Weights of a small transformer language model.
Size: 10 layers, 4 heads of 32 (1 for keys and values), MLP 128 SwiGLU, vocabulary 1754.
Architecture: learned and rotary positions, no biases in attention or MLP, untied embeddings, attention and MLP in parallel.
Training: a variant of Muon for these matrices, 127M tokens, 7740 steps.
Each number is 128 + 24 x the weight over its row's rms, rounded and kept within 0 to 255. Layers, rows and columns count from 0. The size above them is the row's rms in percent of the matrix's.

# layer 2 attention value, 32x64, rms 0.112, rows 25-31, columns 0-31
size [ 98  94  96 103  88  94 104]
[[101 154 116 126 123  97 132 133 162 116 142 130 181 111 124 108 105 109 122 119 106 139 127 134 152 123 144 129 134 138 107 136]
 [107 162 130 121 115 143 115 152 124 130 129 146 117 141 114 110 103 112  83 137 130 107 112  80 105 105  85 151 168 154 127 151]
 [141 116 103 118 169 118  84 119  97 104 121 118 151 119 196 192 143 134 137 115 126 125 110 159 187 106 163 127 102 101 130 146]
 [109 156 101 102 129  67 137 147 136 135 164 123 139 132 110 142 162 158 155 123 101 135 157 161 131 117 119 136 128 109  84 132]
 [122 117 146 122 140 137 102 123 144 116 185  84 173 110 109  97 136 142  98 121 152 129 152 127 141 114 152 113 142  75 118 103]
 [121 126 117 128 121 151 148 123 144 129 117  95 142  76 124 124 139 135 125  92 136 127 119 144 170 125 110 112 115 136 180 154]
 [169 139 129 155  80 145  88 105 134 144 125 108 139 140 139 117 131 127 150 111 134 128  61 158 132 109 158 145 116 115 104 136]]
# layer 2 attention output (transposed), 128x64, rms 0.0769, rows 25-31,57-63,89-95,121-127, columns 0-31
size [ 89  79 109  93  86 109 106 100  82 112  96  84 113 126  85 101 101  93 105 102  93  92  99  96  72  99  93  96]
[[119 122 107 115 139 130 158 101 150 109 134 189 146 102 102 146 146 163 127 160 130 106 127 104  74 112 112 147 139 153 144 159]
 [116 125 106 129 131 115  98 134 159 127 143 114 150 138 133 125 137 145 144 111 110 127 165 133 177  94 166 122 125 150 122 146]
 [108 107 118 117  90  96  45  84 115 161 101 153 159 122 120 128 175 158 124 155 144 140 144  69 126 122 137 172 137 151 148 140]
 [133 114 169 146 131 153  96 102 122 148 121 127 135 140 130 153 127  93 125  89 128 145 100 154  72 145 134 153 128 165 153 119]
 [121 112  98 136  92 117 149 127 124 157 127 114 115 103 104 146 117 108 149 127 117 121  94 131 118 105 112 120  90 134 110 134]
 [130 143  77 121 161 177 112  76 148 121 168 109 147 139 127 121 107 157  92 151 162  86 133 134 167 107 122 175 125 114 104 121]
 [ 89 123 111 125 168 108  80 124 125  88 118  97 158  72 131 116 158 169  82 146 104  94 166 123  93 146 120  91 136  81 143 130]
 [104 124 160 206 145 113 124 120 118 109  91 126 118 133 139 121 111 108 143  90 123 127 164 113 145 155 125 102  85 122 166 158]
 [170  83 116 112 121 113  97 125 113 107 131 122 130 174 125 137 125 140  93 142 137  90 164  82 118 127 131 133 124 143  96  97]
 [124 154 170 125 143 135 121 138 145  95 112 137 114 154 117 115 132 144 129 139 150 113 147 116 150 116 100 102 119 110 141 127]
 [179 159 129 115 116 121 146 142  89 152 118 133 147 155 111  93 134 132 137 113 153 133  86 119 186 146 114  99 138 116 145 133]
 [141 116 128 123 156 120 115 138  81 134 157  91 176 162 137 102 142 132 128 107 142 117 114 140 139 123 122  84  85 119 149 142]
 [ 98 153 163 145 113 126 107  99 169 126  83 125 123 132 122 144 177 124 147 160 173 142 128 110 126 149 147 115 133 130 123 146]
 [107 147 166  99 120 150 132 122 189 118 132 148  74 146 151 169 124 125 114 147 145 115  72 101 112 134 125 151 123 154 104 128]
 [161 115 137 147  98 143 133 144 120 148 152 122 109 159 115 122 182 114  87 141  96 158 140 124 102 101 142  86 119 115 115 129]
 [135 123 120 120 148 169  95 112 134 145  81 100 116 108 104 135  90 169 140  98 124 138  99 121 150 115 125 121 117  92 108 123]
 [117 151 169 163 156 152 155 160 125 171 146 111 111 128 133 101 138 162 125 131 131 132 131 119 133 115 120 115 133 151 156 113]
 [134 111 111 137 149  86 154 121 140 116 116 154 132 127 188  98 119 125 122 120 161 105 140  88 130 167 118 111 134 135 148 134]
 [127 105 167 121 104 117 103 126 105 121 142 137 135 156 162 174 130 113  76 117 118 133 126  83 136 112 144  99 117 138 151 126]
 [124 150 106 109 139 120 124 126  91 103 166 149 109 127 137 138 103 116 114 135  88 164  73 143 138 117 116 108 147 108  96  88]
 [128 111 114 142 136 136 150 130 136 133 165 118 136 171  56  83 128 127 147 109 125 150 131 121 166 133 123 134 128 131 149 102]
 [147 162 151 110 136 134 133 155 129 178 132 117 142 163 143 160 122 138 122 122 141 153 115 134 120 159 127 149 118 113  91 102]
 [108 160 131 142 137 126 117 112 140 128 149 156 114 107 159 105 166 119  99 117 159 145 113 167 108 114 158  62 124  93 135 129]
 [148 101 123 102 112 158  86 114 143 157 109 104 161  84 118 170 123  92 122 126  91 156 103 124 122 130  93 156 131 130  98 126]
 [104 121 190 138 116 162 148 126 133  72 141 127  75 117 128 144  96 110 139 168 122 116 107 132 136 104 145 140  93 116 103 177]
 [109 182 121 135 136 128 137  95 155 163  92 133 113 111 127 150 154 176 140 146 117 105 175 100 136  97 163 139 141 167 127  92]
 [126  90 158  85 109 112 128 109  98 162 143 137 114 141 138 100 120 131 131 105 117 156 139 177 102 144 136 152 100 154 139 148]
 [143 105 127 110 119  80 148 135  91 169 135 137 133 127 116 168 107 141 118 103 146 115 176 144 145  77 138  96 162 147 178 108]]
# layer 2 MLP gate, 128x64, rms 0.134, rows 0-19, columns 0-31
size [ 91 112  90  93  98  90 107  88  88 119  94  99 106 108 107 103 105 100  99  89]
[[118 150 145 169  88 135  99 153 107 133 148 103 122 131  91 164 150 138 133 135  62 107 115 130 137 135 151 133 124 144 115 108]
 [150  94 117 126 121 150 101 115 143 150 109 112 158 132  83 101 141 136  93 118 134 143 113 121 132 162 116 120 142 129  98  84]
 [142 109 121 102 137 121 131  87  73 133 119 104 138 169 143 117 132  92 110  74 154 156 122 145 131 112 153 154 160 116 111  99]
 [142  97 112  91 126 124 152 134 156  95 134 199 128 124 107 112 147 152 112 125 105 128 123  91  96 115  84 163 141 107 142 127]
 [106 109  97  87  99 132 119 134 171 138 101 135 149 162  91 106 133 167 106 164 144 108 100 112 109 137  96 113 147 111 139  87]
 [135 154 131 124 127  76 104 138  91 138  97 118 139 102 100 150 154 115  87 120 144 156 129 147 120 113 115 148 103  92 116  85]
 [131 170 112 170 109 135 153 112 125 114 138 136  99 137 100  93 123 126 115 126 142 157 103 122 117 121 122 119 136 130 118 133]
 [110 123 116 157  92 149  96 104 115 143 119 133 114 130 139 102 179  93 180 138 143 145 132 119 158 138 132 113 120 113 105 121]
 [112 102 125 131 130  78  89 137 149 120 147  85 184 118 101 132 120 100 130 130 134 103 158 127 124 135 143 150 116 106  67 132]
 [109  98 103 147 124 110  88 146 129 168 130 121 104  98 117 119 119 136 137 140 145  99 158 142 125 141 198  72 152 158 111 123]
 [109 201 177  91 149 141 158  99 142 127  99 127 156 150 124 113 151 128 136 145 176 188 133 128 139 123  97 163 146  98 117 109]
 [147 137 144 142  95 150 108 160 150 152  89 107 117 105 126  75 158 136 150 112 129 127 113  81 110 112 149 124 122  97 103 107]
 [152 117 152 130 124 155 100 149 148 122 140 119 170 200 143  96 155 118 117 122 148 169 139 142 147 116 141 133 140 140 112 107]
 [100 129 121 138 163 128 110 113 148 157 142 123 117 173 114 165  84 129 121  92 157 106 137 128 144 150 118  67 119 116 146 123]
 [ 93 136 114  92 127 141 100 112 126 158  88 120 122 144  99  88 125 134 144 136 113 165 172  96 120 106 169 115 118 146 143 120]
 [ 99 164 170 131 132 154 127 126 161 125 138 100 110 129  98 146 140 163 138 152 146 117 140 169 136 131 124 100 117 122 150  91]
 [ 98 173 108  99  76 121  90 131 126 153 108 126 122 149 138 104 138 130 126 109 138 147 157  72 124 120 145 117 148 169 111  87]
 [ 94 120 127 114 120 112 167 114  88 122 112 138 117  92 171  84 112 142 130 140 149 132 121 113 119 104 134 110 112 116 101 146]
 [130 116 128 111 131 149 126 127 127  87 177 132 141 159 105 116 164  91 121  63 119 123 124 151 158  77 120 152  73 159 138  96]
 [108 140 139 124 145 153 156  53 129 116 127 110 111 152 146 127 115 129 126  97 189 124 138 136 142 118 151 134 128 115 117 152]]
# layer 2 MLP up, 128x64, rms 0.126, rows 0-18, columns 0-31
size [ 93 130  85  99 103  89 101  88  95 109  91  91 101 111 106 100 108  98  92]
[[ 98 142  90 175 117 131  99 117 156 133 131 133 133  91 113 164 176 105 130 146 129 115 123 146 114 145 138 123 114 128 115 112]
 [173 127 121 123 112 142 134 152  84 145 161 106 143 174  80 142 132 149 142  56 166  98 114 126 113 124 117 121 118 127 134  80]
 [133 139 124 146 122 148 119 193 161 125  97 148 144 139  89 146 137 145 129 149 120  99 130  94 137 145 113 124 110 146 151 138]
 [145 168 167 151 143 129  87 137 122 143 123 151 118 159 191 156 126 176 131 124 148 123 103 129 127 109  99 159 164 101 171 134]
 [159 163 140 111 113 113 129 168 129 125 112 120 129 116 113  99 140 123 112  79 113 147 107 131 131 102 115 136 135  64  94 113]
 [143 107 110 136 113 166 135 130 158 101 137 111 141 144 163 104  99 156 137 158  94 100 121 124 129 156 146 160 148 158 159 148]
 [ 95 161 121 180 147 118 166 173 126 167  83 123 182 126 160 153 127  88 138  90 135 107 108 140 131 141 107 122  84 132 137 109]
 [143 127  98  74 131 120 133 146 145 144 121 132 125 112 141  86 116 129 114 124 109 104  86 137 129 102 138 166 174 134 184 176]
 [132 113  98 117 132 168 146 153 131  90 104 173  99 163 113 126 169 146 157 128 144 153 143  89 110 119 142 108 132 114 136 111]
 [ 78 105 118 148 166 127  95 166 150 145 162 132 118 104  95 146 121 140 146 127 192 139 151 114 137 121 133 123 112  91 136 152]
 [121 109 130 111  72 136 115 126 154 149  87 138 121 159 114 102 152 133 167 133 114 174 141 140 144 130 118 159 138 149 118  51]
 [133 127 132 126 112 167  95 148 128 129  87  94  82 114 117 125 141 156 178 124 151 103 152  80  93 116 154 139 118 113  99 116]
 [ 93 129 112 127 163  96 152 108 106 127 111 136  96  54 122 144 118 164 125 134 150 105 118 114  95 111  90 124 124 108 151 154]
 [131 106 129 133 176 129  99 120 107 174 102  94 114 105 122 128 144 129 130  82 137 144 100 161 115 115 121 138 118 109 160 121]
 [ 98 141 133 100 115 164 121 102 112 142  69 147 127 112 158 126 145  75 100 103 149 155 131 138  75 111 146 118 128 113 112 146]
 [109 103 154 138 125 170 138 129 143 124 153 142  90 135  76 145 107 120 114 134 145 116 144 150 164 133 125  94 134 107 157  93]
 [111  74 159 117 139 116 139 118 102 134 145 129 107  87 120 156  80  94 117 145 134 101 119 161  92 121 129 124 117 108 133 178]
 [127  97 147 143 136  95 113 125 128 192 146 123 123 134 158 135 138 122 170 134  57  99 152 121 122 133 115 159 129 127 155 140]
 [156 143 180 134 116 117 135 131 134 142 112 131 138  76 151 121  94 101  98 137 104 164 122 132 111 126 138 113 158 125 111 120]]
# layer 2 MLP down (transposed), 128x64, rms 0.0926, rows 0-18, columns 0-31
size [ 92 110  93  90  94  87  94  96 114 102  84  91 111 108  94 110 113  91 111]
[[155 156 119 175 118 136 138  80 142  90 123 167 120 127 125  93 120 101 150 147 127 135 112 140 125 127 108 125 116 126  69 131]
 [178 105 136 110 156 122 176 109 137 106 123 186 119 138 116 140 102 120 116  78 140 105 137 106 113 102 149 122 102 108 120 150]
 [166 127 130 138 102 173  85 120 120 149 143 125 149 167 156  86 164 108 123 156  95 122 125 117 156 138 149 104 132 135 134 103]
 [127 147 126 120 148 112 107  72 128 167 124 118 132 147 161 143 114 129 129 122  96 164 111 169 149  99 142 109 172 130 179 115]
 [137 133 148 124 150 150  91 128 117 152  95 148 119 133 153 122 106 158 104 144 137 198  96 126 130 124  87 109 129 134 140 103]
 [121 138 146 164 144  62  76 126 141 150  89 166 101  99  91 141 117 141 101  92 176 105 147 122 134 136 119 118 114 104 118  91]
 [151 119 119 124 104 130  92 110  92 111 156 118 120 153  98  89 167 111 149 152 103 148 159 112 119  86 119 115 153 121  98 141]
 [126 135 139  83 179  88 107 169 143 104 141 111 112 158 140 123 163 112  94 122 123  79 138 100 121 117 164 130 166 129 162 112]
 [152 123 117 121 119 145 151 143  95  87 120 121 142 129 155 127 141 121 112 154 134 132 163 110 108  92 134 117 123 104  92 113]
 [161 150 138 112 137 130 123 123 116  64 123 140 138 122 153 101 143 127 117 162 108 103 145 150  73 129  56 130 126 135 172 107]
 [124  93 151 128 128 140 171 139 123 106 128 112  97 145 121 125 155 118 133  96 146 131 133 108  93 138 147 147 150  92 133 121]
 [ 79 125 104 141 107 118 154  93 122 102 143 129 113 160 133  94 144 125 162 131 143 165 140 137 136  93 159 171  83 117 182 146]
 [148 140 135 138 147  97  88 143  95 143 128 130 148 122 119  83 157 173  87 112 110 162  84 101 112 117 131 112 121 139 166 147]
 [145 157 154 156  79 120 109 133 185 123 134 125 150 154 151  97 120 142 123 160 116 117 139 155 131 139 124  91 140 136 116 129]
 [ 99 117 133 106 146  97 160 138 158 139  99 114 126 184 127 121 115  97 179 133 106 143 107  98  97 157 113 129 136 136 151 158]
 [147 111 125 118 118 106 102 175 141 122 138 154 138 134 104 141 103 100 148  92 157 130 131 163 120 146 188 132 131 169  97 153]
 [147 138 127 113 118 100 112 129 131  98 176 111 161 133  89 131 156 157 169 140 117  89 136  97 137 133 149 112 133 130  92 147]
 [ 89  84  93 143 145 158 108 164 128 121 119 119  97 191  99 125 111 121 115 136 119  70 142 123 121 129 103 136  99 130 142 102]
 [ 94 140 130 181 106 143 137  90 105 114  88 141 185 113 163 129 128 130 125 180 111 110 141 107  88 123 119 121 156 146 135 102]]